config = dict(
    weight_decay=0.17,
    lr_head=0.00972,
    decay_fraction=1.0,
)
Each number is 128 + 24 x the weight over its row's rms, rounded and kept within 0 to 255. Layers, rows and columns count from 0. The size above them is the row's rms in percent of the matrix's.

# layer 3 attention query, 256x128, rms 0.066, rows 14-29,45-61, columns 64-127
size [105 104  71  98  83  82  87  87  94  92  85  97  98 111  99 100  96  92 115  65  98  83 118  86  92 101  89  89 108  95 106 102  89]
[[ 92 192 151 151 147 144 101 131 140 137 135 120 127 123 121 137 125  92 116 138 133 151 131 160 133 130 106 110 126 105 124 119 148 137 163  93 154 121 107 110 156 154 129 134 152 157 104 127 110 180 160 110  99 165 137 158 120 110  87 131 130 134  99 136]
 [ 91 115 124 123 150 110 146 176 112  96 153 139 124 138 150 106 109 122 119 107 128 111 151 153 147 137 147 144 118 113 157 101 168 111 119 151 148 113 153 147 141 128 136 135 144 120 187 103 128  82 154 156 111 119 136 152 100 142 178 110  98 120 146 139]
 [128 140 132 139  90 164 102 114 133 120  82 130 125 155 137 151 125 130 157 124 151 134 151 126 108 103  79  94 138 168 154 154 113 114 174 117 161 149 131 116 106  98 174 188 137 118 118 115 126 118 131 133 136 124 122 130 104 127 125 106 127 120 101 161]
 [150 147 140 157 149 151 154 145 146 157 127  82 115 158 105 138 127 116 131 163 163 110  88  98  92 164 100 123 143 152 158  98 128 124  88 111  97 156 139  73 129 123 119  99 110 126 118 126 131 109 102 152 111 144 111 131 138  82 133 106  85 111 117  92]
 [162 119 127 101 166 155 117 119 115 142 141 125 133 131 144 108 120 117 166 157 149 130 113 111 148 127 139 165 121 121 107 124 124 118 118  92 103 108 163 141 156 143  90  91 163 127 129 152 114 191  92 121 106  96 131 144 144 158 127 147 114 161 147  85]
 [102 136 126 165 136 140 177 130 163  92 164 177 103 143 100 113 146 112 134 146 155 118 125 143 128 176 101 168 110 129  85 125 139 133  88  72 129 120 123 156 164 127  77  92 156 133 169 128  92 154  84 147 168 127  96 141 118 167 125 127 141 135  98  87]
 [151 108 105 101 138 130 154 119 107 130 135  70 105 140 120  98 123 122 156 165 165 123 100 122 119 118 145 147 124 123 154 110  88 146  62  95 100 123 135 141 134 162 135  84 152 109 139 142 104 143  85 140 126 108 137 135 179 110 107 173 135 158 139  96]
 [111 131 156 146 119 101 114 132 151 131 146 108 118 130 151 135 160  72 104 111 108 138 120 135  94 109 143 103 139 131 158 135 112 119 172 126 122 129  96 144 158 136 130 175 134 148 133 103 139  83 141 113 124 167 133 128 109  77 160 144 102 166 125 164]
 [151 136 113 107  90  57 104 168 122 102 118 137 152 174  96 154 154 121 100 125 109 103 119 125  87  93 144 148 151 125  95 114 140  90  96 131 108 123 165 159 117 131 132 111 109 101 145 142 147  93 134  95 108 153 124 151 161  61 149 117 123 132 149  99]
 [143 146 147 145 156 123  85 105 111 129 125 105 100 122 191 150 118 132 135 136 149 122 142 121 135 155 146 121 140 130 122 129 125  95 158 136 129  94 124 102 106 146  83 183 106 140 103 124 162  95 141 130 143 171 112 113 120 132  97 125 152 122 102 166]
 [136 151 129 140 129 120 114 132 116 161 157 118 122 114 147 143 204 118 123 147 117 167 155 167 143  89 121 131 120  84 118 114 143 117 180 133 134 149 142  89 117 131 138 129 128  97 126 138 154 144 122  91 131 105 148  91 118 107 142 109 148 145 134 130]
 [117 139 112 131 103 106 132 135 123 131 132 122 141 121 105 152 132 132 151 141 113 148 114 162 107 162  99 117  96 133 100 115 167 123 164  72  98 102 127 117  93  68 125 104  98 122 122 182 116 159 176 116 153 103 137 103 123 152 113 160 148 113 114 115]
 [157  81 118  97 128  91 149 124 120 126 133 118 153 118 128 140 130 145 120 120 116 127 114  74 136 142 121 126 110 154 140 147  97 138 112 155 101 125 141 150 151 126  97 104 104 145 114 170 150  82 135 141 134  69 120 109 133 141 137 128 144 133 151 122]
 [116 160  75 132 128 103 143 160 167 136 122 154 165 107 125 146 175 134 111  78 101  82 140 121 110  91 149 159  90 126 121 164 162 121 173 157 123 123 147 116 113  88  61 115 131 151 146 119 118 156 123  98 122 143 151 120 103 105 122 113 127 124 122 132]
 [ 95 184 114 111 118  98  90  96 128 115 120 144  86 125  67 169 148 134 140 143 107 109 157 121  92 115 118  93 148 132  87 122 136 134 124 116 117 124 153 128 101 141 185 107 137 117 102 147 142 156  98 128 140 148 133 128 110 115 109  86 145 120 123 120]
 [158 153 126 138 147  88  83 123 149 155 123 130 103 158 113 143 110  99 151 113 143 162 126 160 116 151 122 133  98 164 117 149 108 144 141 136 103  96  90 172 109  90 110 131 100 123 109 127 138 142 105 158 138  93 118 155 123 158  97 135 139 122 135 124]
 [155 105 160 164  91 113 118 113 156 130 148 104 131 106 175 109  92 163 123 125 147 180  86 146 114 119 159 150 155 166 121 126  95 145 164 148  81 127 122 149 132 155 154 103 126 121 131 172  95 141  98  88 132 111 132 148 115 121  98 118 110 111 101 137]
 [164 148 102 133 156 174 131 134 108 119 160 119 123 141  84 111  90 120 111  97 132 138 146 134 109 100 153  87 127 148 141 149 140 100 148 144 171 119  97 143 146 142 139 141 164 109 152 129 105 145 109 167 137 100 100  93 124 112 115 146 151 130  86 123]
 [ 85 122 135 103 182 138 146 105 151 130 124 141 119  76  81  87  99 146 116 146 156 153 143 128 132 125 144 144 119 144 145 111 208 131 129 154 128 108 160 106 112 119 112 110 154 146 140 144 102 196 141 148 101  85 154 125 121 138 138 110 108 109 127 148]
 [121 183 136 126 118 133 108 105 136 107  78 118 157 138 117 197  92 109 150 155 137 136 122 141 109 129 118  98 183 104 122 133 148 147 155 129 145 140 129 139  77 134 137 121 131 144 146 105 128  86 109 132 106 123 110 159  99 144 144 174 169 138 140 159]
 [153 146 142 119 166 144  98 129  94 151 129 120  74  99 134 122 187 117 128  94  73  94  97 102 130 144 119 154 110 130 109 119 157 115 116 120 134 100  89 126 135 149 121 145 136 136 125 130 131 143 158 150 121 113 158 110 154 196 133 128 117 125 128 129]
 [140  95 100 113 138 100 174 164 144 116 130 134 125 102 108  91 175 127 128  90 129 114 152 150 138 140 109 154  82 134 123 144 122 115 113 106 143  96 107 132 151 112 111 140 123 147 139 148 148 169 106 121 127 172 130 139  92 175 140  92 131 105 109 115]
 [127 130 134 124 184 129 131 161 129 137 157 104 102 105 121 120 155 128 127 106  97 142 153 119 138 192  88 174 138 144  96  95 169 127 131 151 124  76 117 116 140 118 100 136 137  93 146 118 128 142 152 155 129 150 165 128 122 147  85 103 119  89 135 121]
 [149 103 116 153 152  84 134 102 165 163 127  97 104  97 119  83 130 145 141 132 102 114 127  60 125 157  82 164 112 119 145 118  98 129  71 142  62 120 135 136 132 121 137 118 151 123 146 152 161 140 128 134 118 119 148 114 165 151  99 126 148  94 153 113]
 [142 152 167 172  69 172  96  61 101 110 149 106 133 129 127 145 102 173  97 152 163 151 147 156 105 113 132 140 138 110 131 128 109 162 136 144 122 109 137 104  93 147  75 131 113 119  98 113 138  69 128 132 155 101 133 130 159 105 110 146 159 128  77 148]
 [143 146  73 109  76 100 159 167 127 105  88 152 187 155 109 147 100 162  92 131  67 116 152 115  90 106 157  94 117  82 126 118 140  89 105 122 105 128 184 180 112 103 124  98 120 124 136 162 103  90  95 148 106 117 112 135 142 128 153 128 123 127 137 119]
 [130 104 174 156 118 151  97 100 153 116 148 133 109 101 155 138 152 150 151 116 160 148 126 121 143 123 137 139 143 163 115 131 114 123 143 127 118 109  86 124 134 135 135 176 103 111  82 156 166 147 127 100 146 155 144 124 105 127 108 112 136 159 104 149]
 [102 137 106 137 117 173 125 119 103 115 172  99  87 133 179 118 107 122 137 135 100 157 106 123 121 183 133 120 149 125 154 126 119 136 137 152 141  99 139  98  95 130 119 134 140 108 134 123 136 105 117 172  91  83 157 124 110 130  83 122 143 138  82 121]
 [130 170 155 134 114 108 112 168 101 131 107 117 159 133 132 136 129 129  99 146 118 172 132  80 124 179 111 129 126 116 132 132 142 137 136 122 131 130 116 149 147 138  97 135 130 108 156 104 120 103  63 163 128 154 126 127 105 120  78 151 127 164 138 123]
 [ 86 120 140 129 149  64 135 161  88 117 103 159 137 114 121 120  77 144 114 148 105  96 122 133  93 128 104 139  91 136 129 114 131 140 149 153  98 120 126 131 145 119  95 104 123 170 123 125 171  71 104 163 137 124 163 147  78 159 137 119 128  89 138 146]
 [143 151  90 120  51 181 127 119 134 163 106 132 161 157  87 155 160 171 106  93  96 100  96  97 167 103 157 117  98 102 127  98 124 133 141 118 133 149 148 138  88 143 152 120 120 117 102 137 129 120 114  96 134 103 127 104 135 129 132 157 132 143  95 121]
 [124 146 162 132 131 149  80 108  88 130 157 102  84 158 117 138 165 134 163 141 127 181 148 181  98 154 129 153 121 138 123 140  77 136 142  99 126 119 105 126  79 170 132 108 133 139 129 163 146 150 100 108 160 129 113 105 153 150 120 138 148 138  94  98]
 [113 129 175 160 131 138  97 132  74 117 125 107  83 130 118 121  90 112 125 108 124 103 127 128 105 170 154 138 144 176  87 152 104  97 117 134 147 100  82 168 111 121 132 156 126 183 156 154 125 131 119 131 144 132 113 130 118 104 150 124 119  91  71 122]]
# layer 3 attention key, 128x128, rms 0.0613, rows 13-28, columns 64-127
size [104  98  92  92 108 148 106 144  95  93 165 105  97  93  88  92]
[[166 153 124 145  92 117  82 133 125 167 141 129  97 128 131 133 168 158 143  96 125 125 146 141 118 117  77 160 100 145 131 123 114 163 164 149 134 139 116 158 156  70  99 140 110 117 114 126 125 133 113 105 153 159 168 137  95 121 108 138 101 149 156 131]
 [146 151 151 117 118  93 149 131  70 137 139  87 143 145 124 123 114 103 115 168 133 126 129 109 123 171 115 158 184 122 128  99 120 176  83  78 145 137 115  94 118  99 106 107 147 135 174  90  97 141 144 104 148 129 121 157 147 143  94 128 126 123 150 100]
 [161 116  96 138 100 117 128 175 164 130 123 133 122 167 119 144 165 137 124 141 127 106 100 131 121 112 170 115 123 123 132 131 144  90 141  77 181 127 100 110 143 111 132 160 109 170 143 129  92 137 119 123 117 127 117 116 118 179 141  85 171 118 129 107]
 [ 82 156 137 162 105 159 127 109 109 129 138  98 147 115 150 109 137 110 139 168 164 139 100 124 128 130 137 153 174  81 126  61  84 183  91 135  87 172 140 134 113 147 159 129 105 130 136 144 114 134 108  96 112 116 150 145 192 135 106 125 121 136 113 126]
 [144  95 144 130 147  78 145 158 157 158 129 146 148 125 168 160 131 156 130 130 107 102 148 135 102 104 144  94 149 149 102 127  98 136 162 135 149 111 102  89  92 121 103 175 109 125 110 125 113 106 157 164 145 201 162 102  89 151 119  92 155 116 151 173]
 [125 117  65  94 120 145 143 156 128 116 114  86 148 143 103  94 102 152 134 117 105 104 131 103 114 140 147 136 119 103 146 115 182  80 110 132 112 129 166 148 111 114 128  73 154 111  93 136 104 124 122 149  84 121 142 153 124  93 142 126 112 103 152  96]
 [132 130 110 133 156 134 149 134  88 131 112  86 169 142 147  97  76 147 121 143 134  92 130 115 108 129 137 106  91 126 135  87  99 103 139 125 106 143 139 173 126 137 112 103 141 117 107 127 101  72  91 137  79 120 132 154 142 135 131 107  81 134 119 113]
 [142 104  54  82 118 124 148 157 111 112 119 116 128 148 130  87  98 130 140 116  97 115 121 125 103 118 151 121 130 126 133 133 173  82 112 107 129 111 141 138 116 101 129 106 177 129 142 163  99 128 142 156  96 130 134 138 108 116 136  93 119 150 143  70]
 [191 131 182 149  76 120 100 129 162 155  95 129 147 118 139 143 149 112 111 134 139 124 116 133 177 135 138  98 133 123  82 124 104 154 150 138 105 139  94  95 104 130 145 130  88 152 112 155 167 126 131  80 169 163 129  95 149 125 119 132 163 150 139 123]
 [150 155 107  96 162 112 112 159 123 139 134 141  99 128 140  82 105 158 151 143  86 109 110 110 113 119 180 114 149 189 156 126 161 113 111 140 147 105 152 161  92 128 147 100 162 138  99 139 154 135 129 150 103 125 144 132 123 137 201 113 135 139 173 118]
 [117 129 203 175 140 115 116 100 154 156 154 136 105 114 153 166 172 135 102 121 132 140 118 121 143 127  84 134 123 132 107 132  91 160 159 139 105 135  81 106 129 148 134 135  84 121 144 118 146 135 147 102 173 149 127 121 128 123 102 119 115 123 103 191]
 [151  95 107 107 166 129 132 156 106 179 109  88 125 171 100 106 148 113 115 168 108 109 132 130 138  93 145  93 146  84 152 121 154  95 113  81 158 139 128 116 144 131 126 121 121 156 164 146 145 158  80 143 115 100 128 108 147 101 152 138  97 132 132  86]
 [114 142 108 125 110  91 137 172 111 179  69 138 146 144 124 104  95  98 115 142 108  85 124 115 115 129 106  94 137  82 111 112 105 122 100 126 124 137 104  98 107 146 117 136 126 123 176 139 136  98 122 162 110 143 132 158 116 110 142 114 147 110 156 128]
 [139 140 139 156 120 182 126 154 183 153 107 142 121 118 131 128 134 134 122 117 153  98 148 140 136 113 162 120 130 106 128 129 171  93 150 113 168 131 131 101 130 109 117 152 128 128  90 126 158 137 140 153 132  82 146  95  90 138 108 142 107 107  84 140]
 [129 139 125 113  94 149 103 108  79 149 117  86 132 127 113 125 110 146 110 156 112 117 122  98 194 155 138 106 124 125 122 128 113 134 141 140 149 126 148 159 155 108 132 103  92 127 107 145 153 146 121 141 104  83 105 136 147 132 130 127 145  77 206 121]
 [126  91 151 144 163 127 105 109 127 144 188 114 128  83 161 101 104 104 125 146 136 132 142 125 120  97 123 126 138 136 131 136 137 112 120 123  84 109  68 129 147 117  97 166  95  84 121 112 166 162 157 118 109 133 165 146 139 114 142 120 151 127 136 138]]